From a checkpoint of a small transformer trained on Wikipedia: 4 heads of 64 (2 for keys and values), 861M tokens.
Each number is 200 + 30 x the weight over the matrix's rms, rounded and kept within 0 to 999. Layers, rows and columns count from 0.

# layer 11 MLP down, 320x1728, rms 0.172, rows 70-86, columns 384-575
206,192,150,215,229,223,217,178,180,230,172,219,198,198,186,205,193,186,218,172,238,181,173,224,195,174,187,194,138,255,197,200,224,147,168,213,165,212,179,226,201,183,148,220,276,185,213,145,209,186,182,145,203,150,211,171,202,203,186,171,200,174,201,177,221,199,197,190,206,190,206,212,209,210,134,192,268,237,157,136,205,197,204,184,160,212,220,143,206,155,246,245,172,200,233,224,232,192,251,184,188,172,173,160,226,188,192,204,103,192,160,239,277,200,165,210,250,230,224,225,215,174,173,204,160,175,197,184,177,201,154,141,199,229,212,227,200,178,204,189,192,195,134,229,169,233,239,150,174,166,202,226,208,218,154,204,195,230,222,180,143,209,260,172,179,183,175,197,227,215,138,204,237,177,212,189,190,145,189,170,186,171,198,218,168,206,229,244,199,164,198,202
168,166,198,231,266,209,207,163,189,225,155,180,165,142,190,167,227,166,194,194,221,180,228,190,235,218,233,204,208,158,209,245,202,215,186,151,222,204,178,203,200,231,203,212,212,166,170,209,225,240,204,187,210,197,183,165,203,188,214,174,172,183,171,246,207,218,249,189,169,195,171,187,232,204,230,210,222,185,163,198,215,194,158,198,220,193,216,178,168,196,161,255,230,177,190,184,202,180,197,188,210,227,196,244,197,179,178,165,188,191,192,144,220,179,209,212,200,183,202,235,185,223,176,225,165,230,197,198,187,225,187,189,226,250,214,296,161,167,193,253,153,193,129,192,241,192,158,204,204,178,216,262,217,235,157,204,195,202,250,183,196,215,228,190,214,152,199,225,207,224,192,202,205,172,185,171,205,117,170,202,227,162,200,171,236,230,199,215,263,221,253,218
228,198,167,193,188,256,227,182,201,244,187,254,178,208,206,226,213,191,241,262,214,235,138,228,219,181,151,189,200,175,228,219,248,178,248,150,187,178,192,208,204,207,213,295,208,203,243,201,203,162,239,232,219,211,180,165,224,208,217,172,160,216,199,220,197,200,154,234,214,238,160,216,237,211,261,217,245,211,220,163,182,182,189,210,239,186,281,214,179,195,199,170,199,180,194,172,241,205,175,117,198,188,239,166,181,188,216,197,231,180,192,218,249,250,221,204,203,193,232,153,235,202,164,200,222,221,166,224,196,213,213,174,251,207,222,242,176,270,199,169,192,166,167,162,181,178,180,140,202,197,175,208,171,175,182,227,201,167,182,210,211,196,177,144,197,239,202,262,167,206,152,199,235,209,219,226,223,203,197,231,195,170,192,181,226,210,209,206,216,192,164,207
216,235,200,243,133,239,232,239,167,218,171,189,198,138,187,147,192,175,184,193,178,192,155,206,193,199,227,201,162,241,207,225,239,205,239,245,170,189,211,198,261,164,252,144,125,239,205,205,190,230,228,194,191,227,192,180,216,203,187,151,173,165,198,230,128,229,205,209,191,170,182,194,197,195,197,128,195,200,221,158,212,221,197,211,228,162,228,177,193,242,201,254,144,236,211,237,234,191,221,217,224,219,187,204,177,147,177,185,211,198,171,259,215,200,206,197,247,193,176,171,263,236,256,216,146,139,163,189,208,201,223,185,309,210,207,149,234,209,173,204,195,188,245,160,224,183,194,293,193,182,233,236,188,250,183,175,182,230,200,200,241,190,195,152,255,197,251,177,153,214,174,159,218,167,191,245,192,200,163,226,238,227,149,126,236,231,231,202,96,169,166,216
142,190,230,137,177,186,204,243,223,202,223,156,225,171,172,135,201,165,165,186,229,204,194,205,192,143,185,206,186,169,166,194,158,229,182,139,213,203,178,177,226,184,242,202,200,195,219,214,229,245,197,249,234,233,216,190,156,243,172,214,155,213,188,185,287,177,191,188,243,257,164,204,191,187,203,231,232,216,244,222,166,182,225,215,189,154,239,166,156,251,161,243,171,138,204,162,263,178,198,194,175,178,180,243,235,168,219,162,233,193,214,226,174,211,276,159,185,196,201,189,243,193,172,213,186,158,156,227,213,182,192,169,176,161,171,172,173,217,164,233,224,154,176,202,193,186,167,161,198,184,227,191,175,232,201,233,196,144,147,185,213,213,201,252,186,253,200,190,208,183,220,197,135,196,223,233,225,163,191,209,225,234,177,229,208,224,176,198,226,159,222,209
151,181,222,183,212,199,206,171,197,194,194,234,192,167,228,185,152,218,223,194,177,179,159,203,174,223,180,192,179,185,195,232,159,200,160,257,187,198,242,198,178,165,165,184,216,182,185,155,186,201,192,188,161,256,149,212,161,164,261,200,155,199,198,213,270,156,182,244,191,171,225,193,206,206,219,168,135,192,217,184,178,269,171,234,187,169,166,215,186,195,277,196,224,216,201,231,192,186,225,195,245,185,229,229,232,200,140,134,162,132,224,166,159,231,223,192,203,219,201,241,177,207,270,212,240,201,237,182,211,195,235,173,219,158,182,197,196,220,209,213,220,217,142,205,204,231,204,211,151,193,190,193,187,164,198,213,207,170,175,194,239,194,180,229,180,142,219,223,246,216,204,238,209,164,180,234,217,215,212,155,160,168,154,175,188,196,205,191,178,125,203,226
247,167,135,177,162,166,190,226,241,191,144,196,151,196,214,217,201,75,186,213,156,106,172,254,141,264,221,246,225,191,199,225,122,285,248,166,241,185,170,130,232,213,160,242,219,269,229,313,174,197,246,287,160,169,169,254,229,261,138,228,242,269,149,119,153,291,207,198,164,168,212,240,156,220,243,134,263,214,243,137,161,263,192,184,147,191,225,231,201,246,288,246,144,213,180,189,185,188,141,179,223,268,230,212,178,169,207,186,239,171,166,267,151,227,121,99,193,294,264,161,273,224,167,217,172,179,252,205,313,183,217,161,234,204,123,149,288,110,255,192,228,144,200,5,193,241,194,128,122,150,195,195,317,204,173,121,198,165,208,236,231,256,194,258,144,190,185,203,111,194,172,57,300,152,220,211,181,125,187,186,273,240,209,138,142,241,228,192,151,138,180,232
158,215,239,195,248,214,211,208,173,202,186,196,221,199,195,171,196,191,200,251,215,221,200,184,178,249,215,187,221,168,178,206,233,237,194,219,159,200,160,187,203,216,230,221,177,211,199,179,132,198,179,181,233,213,187,226,198,184,180,224,165,198,228,148,193,278,201,232,215,186,192,169,207,210,177,198,220,186,202,174,175,196,196,232,239,162,185,205,193,222,224,243,204,235,180,191,160,185,195,184,215,219,199,176,191,145,202,198,234,188,163,152,167,205,204,236,215,195,212,218,196,180,232,202,238,167,200,163,203,220,170,214,214,173,225,127,164,169,193,157,166,176,194,188,189,230,235,258,228,209,212,166,216,175,218,162,224,226,188,160,178,211,244,192,212,187,240,206,229,142,214,220,173,201,226,188,203,171,215,191,241,192,179,199,226,243,165,184,166,170,195,193
204,218,134,239,250,236,190,158,215,204,169,177,202,185,174,219,196,147,228,224,198,159,228,172,232,211,173,195,204,226,218,166,221,202,249,180,231,155,225,181,129,195,237,195,231,203,256,198,175,205,196,198,243,203,138,194,157,233,188,245,206,204,243,189,187,207,222,204,170,191,210,209,256,205,175,189,211,186,207,186,177,207,233,228,213,228,164,263,187,266,202,226,160,188,165,193,188,195,191,284,176,208,237,177,143,204,181,216,213,227,221,128,217,170,179,228,247,146,204,163,182,203,152,208,218,163,206,229,162,216,224,184,197,234,218,259,187,154,227,172,203,211,220,219,212,149,210,219,219,228,149,162,184,182,244,197,222,188,178,156,218,180,231,205,197,185,222,191,211,157,195,167,184,180,158,235,201,203,221,189,161,179,131,185,209,220,163,212,217,181,233,184
213,161,197,205,208,175,202,250,168,175,181,195,232,273,129,205,216,218,211,188,205,201,221,166,206,195,214,134,231,162,183,175,195,211,162,218,219,206,207,243,232,188,182,185,180,226,168,197,179,195,206,248,174,189,183,167,203,231,201,192,225,205,188,152,197,199,217,197,218,209,135,208,165,237,161,219,228,196,206,201,218,209,181,149,199,230,165,200,242,151,186,172,177,148,193,211,176,204,201,193,195,185,231,195,174,197,239,258,199,177,191,222,169,207,128,211,227,176,178,196,163,178,262,175,222,189,192,244,225,218,240,200,182,217,139,205,245,180,158,231,216,221,234,221,155,243,210,145,242,217,199,178,179,214,171,191,216,174,165,175,195,182,165,228,200,233,236,202,219,151,210,185,196,226,204,199,176,208,205,193,187,166,211,205,224,192,165,216,204,193,199,225
208,156,234,222,177,233,203,220,212,192,192,228,160,224,195,221,228,178,190,199,205,148,146,155,167,219,194,195,161,218,208,150,220,210,138,177,180,222,221,158,163,232,165,147,246,152,216,237,214,205,217,218,271,268,212,241,212,188,174,217,187,195,222,230,247,206,200,205,242,202,217,231,164,150,194,165,179,188,220,185,213,258,191,249,191,221,217,245,210,237,180,243,217,253,196,202,179,184,224,210,207,215,178,192,188,182,212,215,201,239,145,182,267,182,213,222,260,205,192,162,268,182,154,166,159,189,208,183,210,241,216,181,234,210,185,182,243,191,204,169,172,206,185,230,188,218,123,181,198,186,186,227,168,214,241,210,220,250,217,217,242,140,195,205,170,221,200,192,207,163,186,161,245,191,198,203,260,213,169,191,212,240,163,160,194,227,239,215,215,166,193,200
176,173,159,219,198,173,199,222,162,194,252,213,213,220,183,187,194,229,189,216,149,203,218,153,236,241,187,154,166,209,156,240,239,227,255,194,224,197,177,208,139,215,230,173,152,200,240,196,235,172,159,242,193,171,255,228,167,167,177,214,158,218,182,196,247,191,252,170,160,135,214,143,221,137,193,208,199,218,192,226,178,199,217,211,200,157,189,247,217,192,191,218,173,224,202,200,149,201,213,132,247,178,182,225,179,163,141,216,181,192,228,199,175,230,167,197,183,205,201,202,213,216,177,145,260,238,200,209,220,229,181,209,236,136,208,204,186,256,222,172,162,199,194,195,203,190,199,231,160,155,249,227,208,216,149,217,165,199,203,222,161,209,190,156,210,201,217,201,198,224,186,202,194,227,151,194,197,207,190,176,223,137,148,195,196,188,215,226,158,208,217,194
206,260,237,215,200,162,222,179,219,206,234,203,205,212,178,286,193,161,168,182,231,188,124,209,189,221,162,227,238,212,165,211,148,181,234,268,187,176,172,174,151,154,182,173,187,197,142,237,199,227,231,181,191,232,208,269,179,232,189,208,220,197,277,192,207,158,210,265,234,248,205,188,122,207,199,236,165,169,198,149,166,239,180,190,171,182,154,178,182,211,205,195,178,211,134,253,261,135,222,187,185,173,163,192,205,195,195,165,230,213,193,174,201,212,210,203,162,148,110,198,191,191,230,140,210,202,211,190,229,159,161,183,233,164,187,202,195,237,205,148,190,209,210,227,191,189,234,181,200,197,241,209,209,224,158,215,221,246,218,178,203,151,193,204,154,214,161,223,180,185,161,218,208,202,216,221,173,201,199,184,180,217,172,217,200,222,223,177,193,200,174,212
231,169,178,215,219,248,194,198,166,184,222,174,215,216,156,177,158,243,199,226,209,193,190,155,199,174,156,166,195,173,204,201,191,241,208,179,183,227,215,268,183,179,163,242,210,238,184,169,209,186,181,225,209,171,229,178,223,209,163,229,227,174,208,204,172,211,177,164,193,224,194,196,181,207,176,197,224,181,177,269,183,261,199,155,226,191,260,223,153,170,205,239,234,171,182,191,169,211,140,180,205,207,213,207,175,190,192,202,224,205,214,188,169,207,204,161,172,161,232,218,193,184,194,161,174,199,131,204,162,203,265,150,183,221,179,210,170,186,202,202,210,180,244,188,171,206,236,192,262,136,163,200,245,256,178,230,201,221,177,194,229,191,191,189,209,254,173,226,174,196,232,202,208,227,182,190,174,235,142,222,273,188,219,224,194,256,209,211,186,211,254,239
174,149,219,214,206,221,186,172,178,242,223,193,233,149,141,207,231,187,244,223,209,249,169,124,212,194,241,213,180,200,185,176,203,261,186,186,207,174,172,180,162,171,195,220,212,182,192,169,231,238,202,212,263,206,202,196,201,207,204,203,196,224,153,206,196,221,199,170,182,218,197,159,229,145,188,162,221,193,211,214,159,257,169,217,187,190,184,189,182,222,233,202,182,237,194,188,257,199,228,227,189,181,243,210,217,140,168,193,183,161,132,181,180,194,180,210,121,136,186,245,144,236,213,240,235,211,252,142,182,234,256,224,175,183,252,221,259,211,196,213,221,190,163,239,224,234,175,162,176,163,228,185,240,209,176,240,208,203,247,172,182,235,245,209,217,190,201,186,212,187,207,208,178,214,181,165,153,185,230,149,198,231,186,216,160,241,212,148,272,164,229,214
185,175,196,192,219,190,212,250,173,186,243,188,231,157,223,163,169,161,128,170,183,176,191,221,198,182,196,233,226,173,161,208,203,173,157,202,234,154,151,222,199,226,153,213,258,187,158,163,216,207,173,175,234,164,139,223,204,215,245,171,213,192,184,177,193,173,135,224,186,218,194,207,182,175,174,150,201,167,213,229,207,180,271,155,204,259,208,195,219,196,248,200,206,212,185,170,217,227,194,207,236,210,162,220,222,187,203,219,214,167,201,238,171,196,235,197,215,159,216,194,160,155,203,214,195,198,208,165,229,216,158,217,207,177,195,194,233,203,181,226,225,191,214,183,158,195,177,267,219,206,208,221,188,188,213,182,200,178,231,231,194,180,221,172,145,188,221,223,212,160,192,206,205,215,174,153,152,169,225,216,192,248,202,218,174,185,185,229,169,212,232,216
219,187,229,211,175,221,169,173,155,210,183,215,240,217,145,217,212,231,208,189,277,204,179,188,218,208,221,193,224,172,157,202,150,184,203,149,251,206,168,205,223,184,218,279,182,198,221,208,199,178,172,196,209,193,196,189,170,136,248,181,170,243,137,176,192,214,171,185,257,206,200,214,216,183,212,206,247,211,194,232,219,206,222,227,247,204,192,232,214,196,199,205,192,197,200,211,239,145,200,157,162,243,192,246,239,212,209,193,150,234,182,246,233,183,230,184,157,215,201,216,180,184,221,143,185,209,190,249,190,163,214,159,183,255,250,180,163,155,215,159,165,279,182,218,123,196,168,184,185,155,192,165,206,269,253,182,215,194,200,214,169,187,202,217,179,181,246,164,197,174,143,235,289,192,182,248,223,192,215,228,202,235,201,146,168,184,209,161,232,176,177,235